config.yaml
n_layer: 12
d_model: 128
n_head: 4
n_kv_head: 4
head_dim: 32
d_mlp: 256
vocab_size: 2048
activation: "reglu"
norm: "layernorm"
norm_place: "pre"
norm_eps: 1e-05
positions: "learned"
qk_norm: false
attn_scale: 0.177
bias: "all"
tie_embeddings: true
parallel_block: false
init: "uniform"
init_std_qkv: 0.0442
init_std_o: 0.0
init_std_up: 0.0442
init_std_down: 0.0
optimizer: "laprop"
lr: 0.00272
beta1: 0.95
beta2: 0.95
weight_decay: 0.061
lr_head: 0.01
grad_clip: 1.0
warmup_steps: 237
schedule: "cos"
final_lr_fraction: 0.0
batch_tokens: 16384
seq_len: 384
doc_mask: true
train_tokens: 144400000
steps: 8814
dataset: "wikipedia_en"
Each number is 500 + 40 x the weight over its row's rms, rounded and kept within 0 to 999. Layers, rows and columns count from 0. Numbers have three digits each. The size before them is the row's rms in percent of the matrix's.

# up: layer 9 MLP up, 256x128, rms 0.157, rows 150-255, columns 32-63
# down: layer 9 MLP down (transposed), 256x128, rms 0.14, rows 150-255, columns 32-63
# gate: layer 9 MLP gate, 256x128, rms 0.148, rows 151-255, columns 32-63
up150 109:475520578448485495525503487415438549490466573553481522498577512449533529577560430534459444490567
down150 103:570578505461525415482521555445549448467471523488500520472530553509554455464440596531531533448493
gate151 097:487525505471568546443524497464583448385517455502501472414490528508517505508510482524471536465499
up151 103:538466475546437444557560495522456526528470527476526536524528527466504481482484506529532492482510
down151 091:540540504489418483394494497485462439527495513478526472555550474502544479548468560527503519418516
gate152 090:533437517462455499482574557522575500572513461489470487531516490527449499434466436512519523548468
up152 086:449536492507528478479427521489486502473461526506527384467470533486534445596477513499505525531628
down152 094:516487569492528518474474510530526499505462502501469526505502460551463487487527527439437469535521
gate153 096:466494532488491489442443514464519492495460457478443506481458494500434415420495472416490526481503
up153 095:473510496471477470447489489502528509493480500465430547487494510483454475441456513406500424479491
down153 105:469498516409487530494518545428461568513480480518570491487539477506514518489521468499554521466481
gate154 097:496532552530453493520476510492546541523491475474495543490479542438488482477490479468552444563482
up154 092:518499454526522512523487475545540455496470464501466479543503527430557547428481510497540528567539
down154 093:479541539476563535488499496513501550452543556493492526472539455480448447506498553486581495485465
gate155 097:488532498437550544453549514539482509511520542446529496485466473464481469499565510404480468519483
up155 106:500522504480529465436387462479457453522502520430563477430503458521565497513498478520504531472453
down155 103:450571544474460410494495516479435545512519505490446529538514503515488545532502428489444533510515
gate156 094:509517570487484535472505542465474458531509503495527465460476552563427456511499525506472512550495
up156 090:587549558491489531415500607480498492585537502444482464521483533509466526428569519562555539498457
down156 096:583546516513529565513517459475467454464487481558478455512520497506525503473478478445452455453539
gate157 093:467397520429499499493510453494493464557444534498494537492521521532513517502501530501486533480524
up157 090:545518506569494534427491514508513517507529557527535465496464480445569481468492538467508472556453
down157 089:408478469528453462538555526496545447496491469459479476489537461530491400495440526513460477506535
gate158 091:527437590455493402545403533517550456475469499534467471540486493485518548524509507443496516371445
up158 082:504473466455522497511459536524442499527436453515464514502527505499502501426507503464551480477433
down158 086:401455463526589460485472527519488536459529538537474524482478469504568485527410406564454479499509
gate159 100:511517491520474506504496524500502538525506377536528471551453492496497500505491429483498528458587
up159 091:485529545497453480452486522465539482493470510473497525487522508439426424535497490482547504438508
down159 097:621562505466456455481532506489448563456533439455529453479522537532491479478543466491553592490556
gate160 100:502468516529440575447465525501488452454488525519480489494504494485513492525553493519442558430522
up160 100:503480542528582566500439427479460462542514530511490484503422471444482503489540490541483443503535
down160 096:486452527555469477558468512475513519468476523463497441519492533574438485513489522518450502487484
gate161 104:495488487582505497485512478508493410533463471427481490454465583482536522477466591516516489497506
up161 098:486514489516525531435478527487490501475491508476485511447546442556513507521529534508442478491489
down161 102:437455487486497497536494482532465500511463541484516504506513461476453496512499535518466433507532
gate162 101:532458472505486528474482495419498413534517543510455500507533441417578564506511498549421433450498
up162 098:518498531511553428483466543514553400525484519445477506481467502574385524569452467522526522524500
down162 101:571469533463449467505530500481457415489503537497517486502511491533542462537514526546564517545477
gate163 102:437497522409473545489551511504504566501524517538517503495506577452535498529520508513453452548537
up163 103:490541486388442540397494519521513571501521517527548535466517530456488560516439493556487516498459
down163 103:478538453562507497360478471521482489434517515485522540520452389522473516546501508498490552574474
gate164 104:464506529526527512485557535498519433532478538399451450525445435483533553441467558485490499595500
up164 109:494499477513585550519526502513494480482544487526527455487513503441510512418562556439545537471465
down164 106:504529494514436549480397458542486484561585485490478569496494538543521499472558416498475501486474
gate165 092:463507515515471486497504497576560461499508497449405503424476525451471494483508558525502467531505
up165 094:520487503469480455489488460511494510505528508489544566502520500561547581565455494485503505479486
down165 092:542492495542548470526546487522465443494468488476544496437449509556504441485417452516468478515526
gate166 097:471413463566421546577462527467507444519441451461546452549518453493453528507534500508468454433515
up166 110:495574509430567502435523495546492504473561488522485509447456501497548491536451510542511536493550
down166 108:576537459445487475507560519509524529496447394542501521473482456420426569433480536475541520485540
gate167 104:470501590579471498586474566468492468494498400480502464443464625472497511476435520492524530475489
up167 112:457516568598511458497470545496495495568548507443472478460416523457520534517507509485500535494471
down167 100:518540505524545557510505451522572495447475452482491529476508515482482470487485489504525535444532
gate168 096:520428538551575511566470468570551449533507445450445474484514527516410500440551445498474516448427
up168 089:477510460523507481513549463505448486503525448518499509468469495445508438450560514572576575542487
down168 091:518527471555389413472481412506476545502564513520459499532467467507513526527493537498467462557471
gate169 105:478467566478450458527474535505556542477475539486459518504499480580483447466534477519502510535555
up169 106:501508517479522444513443508579543581478440499518462545492473541568501490519487492501569557567489
down169 119:483538514506424447543575463506486531472491422525517511489507442497497511497412476436491465501504
gate170 097:450461518428429507505431470452454527517386421517442545561485502470528494509491501496480492566490
up170 093:489544529507512510536415525386470562489455469494467457446570540436437540495539424568477549498493
down170 098:485511466503492526524508498475568424506482436477517524519553494484540552539435534536460544493515
gate171 098:463531509490496433526488530560534544449540487507516476583495489414491534488490565499463505558542
up171 103:491513561560528553493519487472487418497508469503422530397443460563474471456574452512484512418481
down171 107:459482590504492450533525506476619468548517463427490545469470493521532529457505476610425439475484
gate172 104:464542590462464547538489451553502548530498485546446481476480482462487467457463520489446529528515
up172 101:473525527465512496547557456563490513512470529493507585515494480499480496453406556518431549497507
down172 096:499483408436525472497502428461415565549459536469508475504471510500510516573515567542467492541491
gate173 102:450472510475522462573458524485510447465536528439596511526462454512503491508494469490524479437490
up173 098:466507553577526460484562539554519482450488541453470460582469479434479534492500541518521535515465
down173 101:491445532493510502486480488541468490472439484483564399484510454514492508506441516548519517524520
gate174 097:506553506564497496503503519585516450470539538540434454586491460517527429537548483483471558515504
up174 112:444453491463548471470605498468519559554516449434577585445497527513460533471458496500559478516492
down174 102:566582468440548526512516569516462464539447469579426535511477446483530425504451528528498481440479
gate175 092:496483506486519475513522525498568433509527557534479454574494490484530462579547573517438495452476
up175 084:429454558458524470519524503480498451505544499515411492617493462475571453580537487422460475512532
down175 089:500544424473517507566531527467511490446459441483495501430503543557470555530517494543505570442547
gate176 101:471425518511495577503502539544486463434516500516442481473512514554526465434597479453466422499529
up176 099:447428478561544503464522544531439568488482487481531557512537457527499528453470515474493458537516
down176 103:507453459442488441474442463503473515480532502440544495490514508535412468477503454515403532518460
gate177 094:468451499507544423596571509471478501452531482507517505447487465524530531421490532456557534451525
up177 091:512474511568541563538494530562544483497401463548479473543489461548390476575489511473513543511531
down177 092:528514527546568514602550525554532496503518494512477547400557529517448391542509511499521508507489
gate178 091:502433476534477508546554509539542514524490555524530482544493576498465522547445470437512608470481
up178 088:541506479478460544525537470527441511491497509486503526560528493574549451513483501505571488570498
down178 093:502546488505542552506476502444472483422492499520449516419501517480573496409458549523442489449495
gate179 107:440511496535423465532493510550535570461476530454493466541468545495515525457488542462484442491532
up179 101:551491523523554478547556473537543478478474541500558500517441496563423534501518515429451597495480
down179 101:456575528510483515450475530488510486495474501507465579544534417522528508509484496581571528502514
gate180 093:497483495489486472492444438519533497503441503488522520472548537452453546471426469531434503478529
up180 091:493469482525551490546485473466478523503489546549549551465513495487565571483433502531401408469565
down180 092:464458539484488478596546490457477508466558463511539475495522449543504463501500494499580426533521
gate181 106:502543494489509454567498493493498485472546515486516433524456451514541462452521495495471438444485
up181 104:470549557507491519474500538440529507510517488567450445524511495495511571494420470561502452441397
down181 105:409528555422456563542497516468549595502513536537512546456520511484504494488438588569494481482427
gate182 090:510503468524501543460519533559562448431508508399529487559472478490443441582496520581461538558520
up182 090:454469519456536455541527488481485529464477483589452514478570548506529594445494529428504498439514
down182 089:435526469431523486549588477472507429485502493464543516519444517544514415434481496452469525471487
gate183 089:487463474487539492514502504493453455510520538512570526449438477490521524443383530448483497505534
up183 087:494498490584537461502498484461506501521524465463479485456565520450554491537519464631444510528437
down183 091:499435486481428441447514523474582469535516445519474535513492505462398528591489432464484462447572
gate184 103:497516528495541467481473499494492525427504484559521527511568489539420412482543470536489523461455
up184 091:431564511505547520469460475513475480571509481548484497533513455426513461516469482582443520575494
down184 102:464453466451508523508543469485510566509543480547535531502514588497516470486493544463549540496518
gate185 095:503451531530418464590554503515445480484501492498546526510437451530502512476531515410485525572501
up185 094:485587446495536553491416519499480503508561455461475499531536535436424508455555436590482543534490
down185 100:436463449465584419575591505483506476559496559516561513532497457496538498502539456513384541484453
gate186 083:538475527553504526477528486502569492470559488469497489496442548497486493503478532483522584487444
up186 075:482441527533552499465516487451570456499521547484480478561487525518540480525535537464470500494407
down186 076:463434396515531476494455561501566539555530502514563469438516483495502568467443444515440496501486
gate187 096:505433539571476486470482571510551453427464506501462459459578564521498459519482536466507537604534
up187 088:450472481514491469528482532518501532456493503466453528478564575516495483507474481484523457572476
down187 099:472546518532469505469525552520479579532537401476501464530473461463469549539458539520450500514549
gate188 098:481503512464435497459514533552496549443469505474524471498502499498551414579441536499493505592545
up188 110:508519459495480520515546506514502512495473481481452527521531481533396540394545578464507509557501
down188 110:587457527466514538559491530399514603495475545503557494503558508565532462496461459566465489455466
gate189 101:484503475559508440536465502528518437503513438474517486482450437492492441471428585448544548535530
up189 111:496495547503495589435587500462498564537482573543474522479484557463535550517530472530440493473475
down189 105:546398515525492494456599512532503554499520526501515502509499497523578498490466516501522501535502
gate190 113:514429486466512457537469526471519458469538524417450496539458494436475534516450469478516514458535
up190 116:534587502560533533453451455451386441541464396515440496495527495511498494482517485591444442486505
down190 112:497464432475475441512493495543569466508431513508441458528524564493490542527484573507479555462516
gate191 102:516511475524463599501424480542539434517390451527472420495474542481499580426527525517484447577509
up191 100:498565440470488506442483516459502498524479515419464424509434510480563519479478548549531525504504
down191 107:463518500442536561513508469478554466534478562552531474460508463494515569558484507447491400481470
gate192 099:506457532479514499497413508496547458505453511539491474537475473492502452475491477484496451448523
up192 094:516513382488463451500486474483504541512525523534545495500492546485559518508427449525509484441483
down192 100:454456580495534539506478479479513494433434516516484523499489413546465462500498552486474503522456
gate193 105:459478546515528495444500452475475501581486415483450531494529503487462556486471598526455478542498
up193 104:496466430434471572518532463491506545459452485462485513472551533512443564455453450549535488453490
down193 109:598484509462542448476502558500498523494477466475548472460534501500508492506516484495486505507479
gate194 110:484452528513457572484471490507518422552472505386469444491467455545440473447467497446490510494508
up194 130:531573523456558443515576504506515560483513451560531493538488486454510464547535523508488503521548
down194 111:544477534524513467508498462501555476531481499498536513535548484433452551473515429481495549522540
gate195 097:510488535529483492521463517613565413496467536485424532552532525502511466522503502443484526563452
up195 094:501500562447527420505503559468526539502504494462551465502450486540433507482499541565507525548454
down195 107:557539505501476507482501543513469531510568473450547543568528519544560475517502460428505478464487
gate196 099:490478511523507386522452530461462469462544478386491512563449418515537471543529501465448477442520
up196 095:511382528451527523453563427457512470525440539461592541461535502467550519494487521562490419492530
down196 098:543554508480554478490476510482536478529503547550429504475558464507535456497527466487518485536472
gate197 097:508465527479507466547472486461488439485546446477472452509516523468404436479466518526493485490526
up197 105:449539498489511442497471476454470459488595487531489453517512543439416495536501448551484494519509
down197 098:465544581468548456482521501471459568476505454505514534531484495558549505468532460545519522522478
gate198 090:535425531515568543489520438629535592503396500504583493470477528511485483548555470506484499442514
up198 087:473427531464570503477551478602481523480482577498539503551518454511397508546546504485507541493531
down198 088:460548425606509549457477461481508455506528440519457487550535440461585506524456512490425408539488
gate199 113:494505504451443508554553601527496532528457463466461527508478507416504473432460543449464548499530
up199 125:491508499528533420551531536478505532488508484546471520465501554437461548439454514527476520535481
down199 127:498541538473528533537438547547604498552501543466428475507536456578503537462478488492412540516534
gate200 093:479480501379496508502487573511513499459469462480509557542457485563515486489488507497487569567536
up200 095:513479522542481518511496451500450479542486516490458450490569499492478495521515485482514406468435
down200 094:489491472539492503523586527519488495451447502594530479476447571524494521522484426446556526481516
gate201 108:427508538520487457502455531451502536539537399490434439510505479503570503547507487488488534478528
up201 103:429538496480496476464479544509516432483567470489507417508536446419577498558502480508523510505502
down201 104:571545489451554496536427492496520512543522475547531502491520448517521477438539440474468519514503
gate202 107:486501468530449506473534516554518445482544446511527474472497560395502528459517500489470475561576
up202 101:552478476549456433504514559461475476521429411489529550445569535563489441559477518487490468503508
down202 103:490399507552500496469486520488490515509434527516435470534476444475510476521418518506469442534540
gate203 091:495473458454483481570560413518498467494445466464511567466485507481426589437421499561494510550498
up203 076:474530496494552508491497579471465488489539383466463444485434460566557474511527514410456554537500
down203 082:472440493478504555503528525489552420500532489537481482544502501470503555542433510515509475439533
gate204 101:404462489535524560514518517555515495457458493552472443515525461525509478477464571477493505450593
up204 108:461466504553514458480508482554490422522515441549443448554494454561595513474398590514466552507453
down204 097:512453542497584527429486502589460468488469543462533554458508531474578475516500590451441521556451
gate205 092:555454513435412481498452581504513507477455484564454450574488529445490431544531525509494505494479
up205 091:527464494502554523479565475509543482530508484456494476408453416497492478403457539478555432487534
down205 096:509525443455464491534607436467514519471454546424476508512519522511463510489470516457568504499502
gate206 100:444413517547562476577544553492513433501552508520546493479469469454465459482516477557526489513529
up206 100:475489521468490571588484494464405583533530527547537510498470520546463474490432524477507524449486
down206 104:555520509514453512533514551501445512540506516501498456467522586516553432513528478487445503505509
gate207 097:485515538474486510418498504475515442535495483508519488493485488520525503567522510555485453508569
up207 087:485504539499481540549533492443510514540556593593537508508519468500468508558524506512572458566448
down207 092:488541394525440522584516505535530529404493410505496453445504547517540490496494561525562516456525
gate208 089:566433529565541410484439501554474520528509427451526434539507443479442551556514492512530447521483
up208 086:499436504538467481438512460429510543466541516538484496472557522531438535567464468477514478467452
down208 092:511457501482534536508506410552445490535533564518460491510470521482501519480503529455514458533438
gate209 107:499492553469499534480446532503576468432469519523481439507470511415540454444565444471512488438578
up209 106:529537544497495486451609516570500516487581560504497509596515521547501478560497556491467516554503
down209 107:512502533522535458567453531512467532515532497462448502514459513488489490480466462535484462544520
gate210 106:527502528505463403536409521533464450530532533525466406495443489481494546487454473512482500543506
up210 099:466451538503480532474490501555546486501489518501503430467481526559442525456543515425506521521482
down210 104:513405524521491495526485547478492441507504533516546527517476484455446477495496468531446478478534
gate211 101:457521569525514506479417526450471483451499489562544467467465452427525405534510533536451491511531
up211 095:569477463542457462495444488556536521456451482511453520539537480472451538502509556466501483461563
down211 101:532542499525512495496483484482554502533537483472518482501510560464470503469490367539534467515470
gate212 107:528533472579523530516469601521494541549475512450489502487451583453502459525520439472463566480587
up212 121:474530509491447542502499534506568493461501418493459437593499476511435443517545516491526463576423
down212 110:504451506499458516540585483503541550532498480438478505492507617491465491532548435530517461462514
gate213 092:462549451522415466522471486501542495466401468552528534472514527467462505517485487490462508531530
up213 091:551551504474525534500578526509492454532589542482447452602502480514482504465475507497469485489486
down213 099:517573493529551457523486470582441538469498512584491480507520462505509510453496496423513511446529
gate214 100:499459478518521450435518493492526479412520508528489435476480468438466555472522571428517530465575
up214 090:490440469464460494473423530486544549494470505542470433579559555507513552491499501460496538452422
down214 094:415437472570463496489464547450452487483494500484466587451480485482496558505493510452493511540480
gate215 109:538498484471413510513471535473498429500522535480483525449419547519523472548471522559511511470463
up215 107:478453381523506497445467533522530504465451482514495419519487493482516560552568498519548556515461
down215 110:450473559517534536502564529473514482575409482505494536546497471468523471511559493555529545484493
gate216 108:514512566556451506434583462504560469508436449417553472569477403472474444495502578499521516544566
up216 108:513505424518445481543542504616484531505450502418509487516553558462525520475497501477493522439512
down216 108:453440463478461485496506485480443479521480485518435516510498485530413509543524465527557463555453
gate217 086:505536526529504607507554495524565487517433517436503510588502437558489488472497619485501434524583
up217 083:552525540534473551497527500519550510580455494419472472545513438566484518477555590488444479476569
down217 084:551524471506522468451412520492484493569495480484454461492487526465609488519477497570485541514541
gate218 097:494491549539499452505458477465445486496459510508466397494462421471534530505547555462542485451500
up218 093:415502498523538480465506528548516525551526427452476443477483506447475521468496488512494589498397
down218 094:512518522517456493513554504506453567442469539476515510538542521514503492511477498525506499502475
gate219 104:509540467512532484539409609506545463502496532448497517491510442422492482561523465570465446496517
up219 107:493541503521483493421545472553443526529495419500531532408544516493501577478441391495492509529396
down219 105:523546477504527541545541462599467538541475581571476479427487531490515566432474492496491551582489
gate220 097:446494551479509403510536495465466515555479489486533481489510495463487523377491482566534508471488
up220 094:571499514579434592503507520509569500527500416502513559472495506492455443519525515460502491536452
down220 095:500548531460579453486400570516581405494590483493518492466470454481478477502544471486483528489501
gate221 107:451463511454460483483447493511545462503436531441586530426533503533514459506449528461511498520468
up221 103:484471533576374529465511559580479458504477492489472458476554490521540426516513511469494479516461
down221 095:517500555497570526442560494505549468507560445497521506529488450432481452504520516465381527506471
gate222 108:487485521562475514555539548532455535550476506525465559523518462445444484438510569493426463505492
up222 107:497452453485538510538453522490522429464514536491533500541510475502504581460485519466544556471481
down222 111:507477497569544510500621508484546487471501481484490576540509492444501422504485449485423488472416
gate223 106:459493525381456470573448429542492495467531428474462551479518439519555506523456472532426443452451
up223 106:452545504487522476497607501557520501513507450479506461506506531504548460529516511505537518522513
down223 111:555495519439472511546494513529443447497580539450596456556511499494439490515505494553452501527510
gate224 118:494472533483506567525498535583506502528514508461536529535511511509438495435506504478470569529569
up224 127:501484560453496497494517492578461538523529484486567495532532519460486551465556490494474537489553
down224 103:519492539502486472501524486488450502494462490489526507527540479439494474497514522491540488490470
gate225 081:450500471507516481555533512494516501544464452514475479485481524502489458517501464428542551370466
up225 072:522532529576591439550563416471517466486463442429503562466498502522505435524481469496529474385482
down225 075:513533430511470546469456599498548520496503497541520493494501507539541544535465518529491547529459
gate226 107:458509496558471529470468514499547514514484500510500498456490486471493441478517545536448515493458
up226 111:530471477533492466522517522459465439472541483510469586474553575487534515464497549520508483570516
down226 105:524537549528463467498496496499504483463479437467517442500478438483443428498483538472453495504488
gate227 102:545521482518423540466459507533514487497456440501411470539484517411513455540510472518454474533520
up227 117:554500480571480548514443586493476510516522532546430480528462480480527521536498474468419462487480
down227 098:563473492547518489500476520465552584486488480499455569552463479500486570444490472428529536489485
gate228 085:510434467528572509499506491528465507527475512440549542404463486463511515525499408487479552543447
up228 084:509422458485519550509584494462507498495504485514546548506487488598571487474495455494491521494436
down228 081:511446549530465522485497503525413499499451387479489477575497489498506533524580511474517575486547
gate229 096:447478502452507528491444478474494530520502512471495512424461457489500532490548565512524511481461
up229 090:565489538483491549493511534426487493537410411528502581498502541496466472502516468524515527545529
down229 099:543425518443494492524566543530435572571514559550480500472478487545478492516512452378461529470436
gate230 110:391436510476433510535421475509489433476507506471436456548474573526504453452446526471509516554486
up230 125:582469514532542429467553516571532550556480478552543493494527446488436563496461480539489495420510
down230 109:476530468461388534553510543515521474426492434466426506513560455523479489466468549506512592463535
gate231 100:500517481451434540521580577506568461484486529557436445484522469396467452459479582544514471577486
up231 120:503556458506425512499549548500533526539568498524451472505527492342472443486459531577531456588478
down231 110:533412500469466527479497537587507463567496575506439494538508525551505487549477512488513542534488
gate232 100:490461537522512543530466492553532525469403476503439461494491548540518484465424422515498476536536
up232 086:454514477508514487508535511498498482461578469496557545427530494435444519490497504557547519469510
down232 095:551493536533430450463542561480508507448448551567391463527492530486513456548491534468564388473521
gate233 107:460569490560432481513483528582479526484529494485443477454484492419597476463579510557478542472542
up233 109:497459504507489446547527501484576506591516488519563526456411473394479524427477457517507575464454
down233 103:464548526508496565490472497509531504488496505522493435427590494501464498493492525495473512496450
gate234 108:483491475447445484559500478563488408509503571529488528480487506493485414553505517550445545513528
up234 141:496480452484429476563476532505468397513487553451450538478501478515437378531567430514515557483505
down234 112:431476463588549566555504514497495504481571527508478464438469461453510483529477622476460468425473
gate235 091:494513502534487510493489468447492538474444466562556575486518481554504503534527542408415473472532
up235 084:576462464497538465490498526503522495494506467443491428534499515610458468424511555524550594516473
down235 096:458478481551462512531492506508559557463519485529501473495536425505501425486490523498415464499539
gate236 102:482459493485390506603520461548551567507528545403498569491506556534447460550491477432518568526454
up236 110:455487526483505524476522553436545408516519463550502407498499477482485535469425481534496505556460
down236 113:471496532463524533586520494514542579463462493530505486519440469509543543560489484461528488503474
gate237 097:368537530481482463455521528530502534498477480503508474454459449492587557509444528509495432450547
up237 095:523496524458479493536538476516524450499471473510510471541518590523521522525521447475490508521527
down237 099:487519442562471582489471534534498581452613530504452453540478550491544473426494482509535497459520
gate238 100:457536544509497485536425480527563480533441491504537496458487510544490483581418527480490524514496
up238 096:518498497507485406551467499503469522481522544507511547567499534549526450534463545507637489514566
down238 103:441597474571501493466552536488482437478465481527523469486482557480497447526481499503459521435516
gate239 108:500446596519564520598545499542500579452529473447518493548457553520502437512515474456444550497475
up239 133:471498442472489518433547552511543457551465500580517526442554483537491500462483558521553471464447
down239 097:440430434472517484567494481475593508518472531564534455446528469524513445530544562449502504591483
gate240 099:464522483506495503469612493485500543467441508432574506545523489529459464463568599475451530567541
up240 094:534468444507547468478480459439470513527506431395509494526547535493479562590438450523430506515543
down240 095:443548520533530544481529461518476506539450528474435465447544489500524484491483557514520529531493
gate241 098:490501515545459482515528490528498419433504528477529574431485524527472514494550576467390554405489
up241 096:464512548551450507541600544512512486460500487519608516450459476507531503510582555454442539406477
down241 096:507523506532464519453432543512480490464507510510597552484490495490470514551526517479466509519525
gate242 099:434505520463467425503452545488496479446469511509524516465510472431463468556522562524492470360481
up242 104:517469455548489492560545492517512510530547454487455464574474498516486490483515520436490567558549
down242 100:531362475563473514501492500516520586458484459495537536507519587480521463458492462500450546474524
gate243 095:497520497479543433469470501486511496467528536436495482476443493542563507463556519502571546509400
up243 085:518527516490440479500550485488518563540461442473594508452533465530435510520521516508507526435556
down243 089:525560539418536490524491479605505509474593563519433523542523545503462507477583500529506458528509
gate244 098:478492506462558496499426484521530511477524482472502482468491512473500388536504470499501497428544
up244 094:485481516514562548487491476412504507505486495493493425443432515509488491478464541585440495546436
down244 101:527542479499489501456507516505449509516548543503488530554435520490550556460540576492474471461482
gate245 095:446468516473533505480538467520532525496403538445492498524486443521423447464469526515467494500580
up245 096:542490400544515494482448528538514547470505458432483484451519480432505497502479478524484488515509
down245 102:473468493538457542497595502469569591489464486505471458447528466525502469506487537484468467486444
gate246 081:438487545511507549483502486485498478503550486514553492471520563450466532441455470473461515501493
up246 077:539445463513498471559522539499496533498482485460457498495437399548485483521517537510517491486532
down246 077:513446543491538539494527462545525473514472528445454508456491559474461466478561523447508476523529
gate247 106:478487469459432507521509577456499495486457426482484454513539545493426475448553483499472486438607
up247 108:511511469556545465457494513498513512529506540513509571474484571467525532522381504494460505512370
down247 106:474475503441480447506468468534531472507563457474602493526427441502494486481495476485540508404557
gate248 101:455483506508537551488427601463532554500528427470503532495543518450493491480482407541498481499455
up248 100:457540509529519506516443554472485498528577433498459456506562464428539551495489444482515432494450
down248 096:410551484396498531519536432476471519524533509519537516520536398528454476624472546436490596502442
gate249 091:482449529509510570502491462586471468515499531460541518498483487460488471476557485504499525414537
up249 077:424467561487473516521521453547457499536525535498513455516487531499496490498511500438461484519547
down249 084:441499443481572516483448574427560473551460551476466495494533480520517518461526547529395508492445
gate250 098:496449532528513559569527508543505481483482454471498475541483482460495396450512500467542527503530
up250 088:474552528510520444435460513545483557449525497552475454499528501520529513511524469557515535519446
down250 100:455411502495543515528460575527528498528535545518535513510488431473500489501510518547457474484531
gate251 103:438462531459472546475471481504488555507501537558531532460505501489471471451523496539462502433420
up251 109:607504485550598492547497533488525463515444474446462565509467506497438545490476529497512550523539
down251 100:515469447466482551547538470499458505499478489503491476454468563489472522546514480497482640583484
gate252 114:383427488437412514489529518479475478525519434399489458489503539540432496451528452539513486517524
up252 119:519444439540448458509491552497492516510463502462478543489543549502448470539429482495536505494481
down252 111:472408487429559439483517442462572606487504521487536500521496461537460488461514504526508453511494
gate253 095:562497534519438503433525535533554506499454538493512441527517470466533555419541487527492560490547
up253 093:516511545536583559492494552527528466521491452475526479532513479415482469553544448534524550455562
down253 100:553473384476466511503545477500537601505480564498538574428528518587497469500473503489446505461425
gate254 105:490499476531497497496484509471483488538520429507505358513511483506515490452463530497542509512484
up254 102:512574500534527512539572479492435548448484544544452458526466469545578536491431609445494550451556
down254 100:443513519484544517579458505516484531533469579546516552484506422494521561454492532564531489443486
gate255 104:471405569508496485520511555492459465508535420485497460511506463547528519523442476446482486574461
up255 096:517499536537475457478591542479493520495519525501536576543583483499473493529533525588454443444516
down255 106:514398524462475480492559553492518488548504478502546519537474450425496494463561520482532463420547